config.toml
n_layer = 10
d_model = 64
n_head = 4
n_kv_head = 1
head_dim = 32
d_mlp = 128
vocab_size = 1754
activation = "swiglu"
norm = "rmsnorm"
norm_place = "pre"
norm_eps = 1e-06
positions = "learned+rope"
rope_base = 10000.0
rope_fraction = 1.0
qk_norm = false
attn_scale = 0.177
bias = "none"
tie_embeddings = false
parallel_block = true
init = "uniform"
init_std_qkv = 0.0573
init_std_o = 0.00905
init_std_up = 0.0573
init_std_down = 0.00905
optimizer = "muon_variant"
lr = 0.00829
lr_mult_down = 1.5
beta1 = 0.9
lr_head = 0.0114
grad_clip = 1.0
warmup_steps = 200
schedule = "cos"
final_lr_fraction = 0.1
batch_tokens = 16384
seq_len = 2048
doc_mask = true
train_tokens = 126800000
steps = 7740
dataset = "wikipedia_en"
Each number is 128 + 24 x the weight over its row's rms, rounded and kept within 0 to 255. Layers, rows and columns count from 0. Numbers have three digits each. The size before them is the row's rms in percent of the matrix's.

# layer 4 attention value, 32x64, rms 0.124, rows 28-31, columns 0-63
097:110115127151103125125147144146132147118132121118200119142128113145131110134107098158129104151101103145133129148129122115138171100088118174139136123083125091149149085174144132090158110080116093
097:145111135134103155088131159169115137135105121127119125138139135151084113115146136143118147133155153126179133122109089123058136184163133127103143146075176116142154147101110108124115117119101118
098:086121092132130129162141104116123088132109139104094097119149151142113092123141108165163102165144113149130172108155127157136087105127124164146145184158101111114147141103104169145138111117133109
100:116142137149082148116121131112093102138154115138094114139099136111102101168143150112099099128139094161150140146083134137163140127102113075146165129155117108110138096127127103146146197108142110
# layer 4 attention output (transposed), 128x64, rms 0.0821, rows 28-31,60-63,92-95,124-127, columns 0-63
116:108134129114135098171116171152122110119087127176127155134109099100128167137099133140170165152150121156119097147139148094115133115156126129102119100181088107125136127127127162076152109147135128
111:071175125148161118119103094092135175121131151131141152088106143102133156144121098143142129135136104141158122083118117106145126095132133132121159149104121099075094114132117103175140147105140147
090:140150157105130106162132120146108143135222120142089166123102109123131107126167106086132162161135089138147109128165104144119129118122096128123149128173139108141103119095156125136141115122117108
121:071163113110130121150074139119132122157129141109160112140172131092126146155151121146105109157100077098136123144154132138117106133163133129138125067162153102100130086145128142106143115101130131
101:131134104134132127111126104097148133171126158129109158187115141124090152098108132079099058125124138120147092155101137129122108105095141091137157120136108126149145105157155140120177130125136102
079:112093112144125116162126196113107146121092124121143118169123155136178119113166130141165159127082171133149108142092128108096149116104109172130123115117131178137132100139096109117117124124143128
098:145146108127131137149157179094172124159107111176103131165094171163102119131147136173143126127129121130127117122154067153136128155123106133125112143149107141141120164140152122113181131154153144
094:150122134146124123114153100132137139114126123166111133116155111151143119089108084105173144153107137125129132076102109121139132146088121131130186188130137089162139154091128110168102112102149151
084:114120103128122157088157154102133142131119113176123103121130150131138074160141136158107146116104149065147127121152117145128093154100133118125100124142137160080105148120138125134054122155122133
085:128168138085102131136127116153142114139110160139128138097112092164127126151124132116153115094109104135103126129125124149147099159152116100116136104180052155133102122108155171133153119154139175
095:116108137130142104117078107134144132112128141126186116136114114119150166142145128134125124099106153130172147133109132067134166165100120109127115133083154134092086082123098098126111122143130175
081:165109150118108110155125147129147182122146106105151110151115136105162166118135141133091159121121136102095134145122109139137153106158151174099113100108142140148180144120105086091092125101127165
112:141120142098114146135148087128102108116145145117168136079120132129145083113151104132122165081117087152095122122115137141148151128166134150158137146097163144131168089100149085144131163095141134
104:153127102140155123119153074146142116137160101136122128129137123152083093107129127135108128111169155083093143119175157165132159144110149138117158150131195085117135138130120155096139145138140120
121:122127129082096142153130138112140150090104125135136148160087138129136151082151150105133141159149124093107082156137154199129103120112142104079135118134090146118147152142128158120143110137130090
094:111143148151138110130117145140093125158110102130149125094114156150131083146141124130082129138162122130131109115110129119134141156114143059121078168124153128155140081150134204125118108132133109
# layer 4 MLP gate, 128x64, rms 0.145, rows 0-26, columns 0-63
093:123132128119113115148117115124103161101149161116163146141158156109144099159143181096125128158116145096113159115134108163144161083121105145094117148120196134104169132131140115109096146137119162
102:132104134094111138072109100121110130096107176108133136108121114125112147121100136146138142099079083134143156098160118123138151127127105104127057129124137146157142137142131139194137129134135092
091:154140118101130055120145098136099121153129140126153116131143140112102097129084146161157152102143157137123126124113086096108105081113128136133093128192122119100117152139149119145157143093149136
095:145114144116161123145102097127141081103160118096153193134071140127157133126109093101127151140155122139166109127123149121109149086152086129113118177113128162128120149148134136138128111144145167
102:118136109141145125139140116119117138140177098113097162126148096077150172142115129113101156147129142135115192124118132142096130123119059147112127191135155155123129136117093153117155146133140134
089:119162120121098129102166128089104120132119113129133142127130128106116094120130134177148147146084150163141083080125171158127120098128132095074127154122139112118105148080096151097109112128105147
109:151121135162147143094132134126144113122087136108125131087124153143139142082110122110150142119132102145111116127126130180196154096096135080169142149093151102157131141086128099153132121103121148
091:106146120157149126101102165117134095134109184109157092159148108137086105130124114144139093118107086104136154160104141166146097131121185131139101131178131115140132100132143126169152132127122119
093:164112153146129149125121168113073132108109122156098156182112165178147137108117166136162119098084122155129111145096091128100089106117105132136116153102134146157151116121106118130107122132128152
097:140144147155142163142119140118114112097157163122152156162132116137122134156101109099163101120161175082123162127137085110100162118122092149077101156122156100105106148147129138163139133134101112
098:103125113125098151159117161136136144137157142095170146146123113160121108142122150140151160099120160129126125121132120145083142117094073093123141161120148109105084112137117114142097057122152162
097:135112146148098107120143118138152119122129118158168132150140123134156145111098116142129080086129165131174106137056158135124117128095100132120141154110112137119146124088133120147102110159057128
094:131130111101121112130157137136092109109140226100098160108143135094118125131138145149130126145105186129130153158120128124154139100100122113133133182137158132159161135149104102126104125124109116
100:101176143099174120132109131138140077108161098137129111123144129129182137123128088124073144121147133131126111119097080167137082137100152138135145136132146125094132118164119161165115145151132145
094:121130136145152099145150093121164155156148143123129111122125039135120115147090158150139130098120173149105123141127159133125109103115126154106137104138131131104138179163172159104136131126157151
109:098132131154115162138115155145163115132138125127097106114124120116085141119133146080135100110095114137150136093120122116134133112152135100130109157127143178180128139129173122112045126116153089
105:141189078171148140120168152120122129136140144162122176116108105130136147098102105157085135120134145087112169138120135137103144122140116153088134082162159170129138134146109125135114117109131140
107:114136153096152106102109142157133120138074109164131137168145138114159142170118135147159152090125108147153094106141092118147098149143101118116106136104110133104069111113145150104123092098114100
105:106115102075087141125105161129119145134148093153153154128140080126141137114110169164132158061151181120128108146146135167137121141134123121147122112119164087096106152148145139133128136141109141
109:138169116095114080098131127090118106118105119128090124121133120130162093130128165171126147152130153133098124170111115104122108159098107112109087141136103123070110152155112111147169125162143110
095:112167141071097112118091130109106163103118125151166134143106158110135094135141097130110127094121144166137120142122111186125132128096076119127121165115126131118117129139124109091186119152156140
091:106162128127085114124151133143147157155155135173128142130104117123114111117083140104096052095153115149150131113145108130132132148144118092097133118168104105078140131147162118139092133096133146
084:122110152148151128145124155141127144143086170084131140129141120126154146141082101136081082158105104120094149092103123142164148104137139111119117148124165135151155141160133110120141107086077153
084:114147153120107155144128158116152170087137147139131148152095129167114122165148125091128105115145123103139124139125180141139106105104148175132147119158094138159115108148130100129175075145091104
111:132133129114126083130134096155087175150128122121155146155110135148114097120132147110119112149119103139117126064151126169124162126151126122105125120133122126069138180086159112148113141085093112
097:143122135112107089143165147132145094115089100143091130089131155125170103111167130085128130132098138147166158137123142140097111103150131150127090099117170178165148135110119118134098144102110144
103:093097097108151106131125149159161141122117137132130113173143118091114091140127110156152088167105145122129154168112120148174160180123114149130170168139132114094151123093121143141131132093127115
# layer 4 MLP up, 128x64, rms 0.138, rows 0-26, columns 0-63
101:152128131119095088141099118143151133159089126107136131109124140123173098158127084156110159157126098103142139114161133116113158157148151131157103121120132095109133140162199124127108097156131170
093:128129109151130140156136142132176131132114092144148152154139118119143104142161104087136096172166164139151107183093122103123116129115117092085167126149116154130117151190122161144114131130121125
098:114138124128118175145105132103145130112130143148099186167143144149147170154165124074114149173130088127107124146130150167136112146115075119110128171115153146143133098149118125119098117152146139
103:122110132143126135151190137141119108115127130096096075065108108161092104120143134135135094128097128140118139121140138127165145121181127139155111112158142123112126122158106112123063141093151120
090:132147143158157147122162132116147159110107174143150163139122120082120124120149140100155164101096130125108132095126133096138121174089107118114102084097133116139088102099097139120132167104162107
095:161127128124153100137138138103114061120162153136130157142124138109125135119146126132142126136124115120162115174088112140101117164084148092125163084133087146102122142086101140073146103141138116
105:104147155128092129155119158117141117124137108127118123117128132128118163173158116143099118101100131150139149208120105165137107151145141175104134097143100174131113098144147140101171126131143088
093:128157159129129128124111131151127151127158131156094099110185116146159133138137153061085151115127143163136128138121138089151103127136102138065152129119156163090120131138156161126115149108106143
092:075153111119109098139100141106105116153162131084159135069108148146127133127153117133154106121142101138129138168095146087141112102092183149113136157167115151112116120170121116132127112144143137
094:140170124090111120146146128152148109098093141134183123136102107096143124097138167104126202143119126141125129124117163092140099133163116100114103079128140152139115107101114091120142117121149101
095:140109105145115131116142108133144090122076137142105109104118123092096143142115115113090117139093086172129144155152114091143116090115153146109086111137119161104155158128125111142162151111111067
096:116140106118163138133121119145117151183113134105139159108111140124100121124169138112156185135104149106063108111172117127131106148158151122122108094151124120141086108157145136109117125099178151
111:130094146136146094187159158116097115124147177104114138100142168109163126106135128134123141144156118097117163171106151123101163135113133141166088134121153085129113117153151135110090106121114146
092:093184130097091148107113117133128093139131131128155067099138097171143113130167129105128158122166122120141092122131123163136127170135130162121162123115133138083131142138143153172127158135160141
090:116140110099125097130152130117116128176157142128079111110170074118156117158101144138122153129134111133131127138128169084140123105101159168121164128159155147112123164160144133121098155104146172
099:138134113203123151141143130110137118095134151150101126130122133126111172099125136107110165129130122129153139097159086198118110128135078105130134147122119094173115156121150131099091121144144111
092:135153129150177137129138150087149105096106126156134154091133157130126149116127132182114118174182159097131136126118148132149101080107154161118114127095140113170129129139089118106147096124129108
111:160116120112125116153107097166121126105169162141140167173168126107102143076112110154155124143159166128146130159126099154092106137106115151118140142087125096123094164136129139121125160160148121
108:131105166123129128136126098145146135089129167111131134136093090155114140097100180114129122099180175090116155104144124109113128074127108145125127161133107103130143156109152120144124098168091135
098:137141143137099132123112119148130121139105152170163102131162111137117113147139139136180111142129107181117139102125126160174137117106127103087159115134127209155124120096121118080147118112124098
101:100086135144163145128153111185151100136105129129117148113154094137139164108110151126156122152122135110106097087145134055129114098149150108094127130129135115095108121132123152156073131101133133
108:124079174126097151133098131117129143118119167137093117157156135126130108107105142124136141137140097110140145141088139113148165114126151143165097130089184095142135126120175147163101140115100083
076:105105101135170131119080172099114165130070172131114136148126119113120151148136099137118081133118126121111123129121097137144086161143148112128137163164139152129144158132122123171176130115093113
107:119128128141153133164106149115082145119138121104127150136142189125150146182121112140107151142142137155109120161135164139176148128116118186132151141121101075127149151172095148154145134146115123
107:152138178147108124153132152091137102129132105131136074108092134141146123132121114194121093148157158122136147149121112158109134133136151153139068145138131139143158105168161137149141085137100125
102:100135103130092117122108129161128096148095113121134114113114156142142154149141128133112172132103114155135123131142135108135094097135178126168113120132124165166088074111124125127128086059141159
098:084142103106138112092130134102138114139097160115146128108117043134094090112137109155136158072114133121125106099105176097111126153152126110117127120102131130133131130147100171118127143139156122
# layer 4 MLP down (transposed), 128x64, rms 0.0931, rows 0-25, columns 0-63
097:165128135143129066136113114146089114134161097168120132136127097137170118151137133128148149123168107130112133099148112138140150069147143092113113153143119108117198148153147104139133164115129148
098:135117135150109166073155137137076140097094136125143142132149152120108149121094110143103130155177106132130148099122103130186091101140088120119105114145163146107133127117132148143074109128137104
103:096099129139188172126113119108135107094102123121098122119129104106191132154132106069099114144110150165140119157109130129137105123116130100132115136087148148128123123146118133134152071135140170
094:116138102157131136085151144132146093145142180091122144093123167173117100140095133080131155112112120142121151158103133127137123155153148131161151128114137133119074133132171172098116141115156113
098:135144139153159144076158086130119138133102169129092106128126113131122116098117149122166133079120144102124131071098145100147123138123131112147192126157144136113130173124114164148134160108134100
090:144092142122109088134154082103161141132088147152133120126111112131108138130157133117146158107139090114154119083095161108129093161117147125171115104143124124179156108106137147085125111121085105
095:140164160139116138126105168141127104135156131131170155093138130137089130123104149097116103102157131160092137106103149124126092126106139139078156077166116155154132115132185104135116124140106097
097:107095158136111112102146153112098113089151102114110138091092155094155121170120115152138119119179141122093135115142098170174125120122128113114125135094086163130139139095123091130101089138139142
093:080127101142142143128140118133133159073128117090112103116096120153190109138138144071117121159113134138152151116150104105158099130122130164116100101141115142142122170116103128082132150102151152
094:140169143107119120158135182100118145128172093105161110158109135116113128123120172124113170109137132125103158113132087117144086145170125116149118095100160119137123140106077146125140130106151087
091:149139126127097078107105121175142107132107126102133115107165130122105137128157145116104142135078105139104153125079109149141114093085090105169087113152100094122146126152116108157136165122133144
107:154118139123121146096111127148071138096097142135167104119128107104129125154119127150179142133070162107123144092103142159104092117129116139122116130083165167106111160106141088122115115108151123
098:125145162139143102179118120127109126124125103170107126139097112128155073080129144144143149126107092109125122146169155148146174115098146172124129148106179125119125146137162138137102108116084140
097:107170065131164135147119118147135172118112146149115076112132151135100130110148137157141148094127083102130105092117097134133134133150116105132124116118118117096117089165079112085144124138111155
097:128168097091119113133148138064155116154115153119100076162128114123135139134120116138097136145116117105146076127186145112106160115129120138131127129169138142170114139136089129128085157155138143
099:102126172133156141129174111135110125118067121130101145136093124143092139123129106144155106127120165142142122156112131110114121121116162103167150120095160107124111092124078114166179125156110163
100:123129203096121110164090120125180086138101119136127134111158127136143111112176130100148139122135134141160083148125140162154150126118159118129141171139111122149116091122141128099147163155139152
109:154122133151192131111167162103138144149129136159161146119131087099115136143127139142142146101130125098072115134169095165105130166137127094109120113102113129104096096130155142139154081134133115
106:139159150121100122076131111132139113131149120121122131179135110163149139113161151108095131090165097108176117138149155113122122091162160114127094175106111163116103132114083146104134138142112105
103:129111152117129149118110148148115131142109127176151122142109142130161161150114113070113127132116124172109095165114160119121163146129100116122114114153173130153138118172158185129082099091120143
097:125100127111166096109113146117069155144150129088172126154140106088108097133140107101089134131136169133134152154106111161106122153138081150166133152126120178135152162140105124121139127133133151
096:104103135135121151123112130131141114097128145122120123145137100141155132123109109141146094157109152109163152147078156117108142103149177066113133097121108135143099172154179084139131121133148079
085:146164123114147117137129135123162123103125129188103160103117104123103138134163159191150136151146093088138117139129098069105131150135132123121158141138098114143124143132134123098186140152091126
101:136132081143129127127109099121175124154102121128088124147086106130108099084136139127150148080142116149126138103124095139101094107118147061109126094090171161138099117133146125130102140144136114
100:130129114159129116146124189105129113151145090107133170133167127158084094151146103092143071154158116121107126128090131138145106142106101106129134146107117114094094171102109154135136150134142114
093:123083099106132135088125162126149121161066098131130179148095107120143176138117108109138120121130137121067141108133107108142147085113139123135113114121168159095130138133082133148130115158133134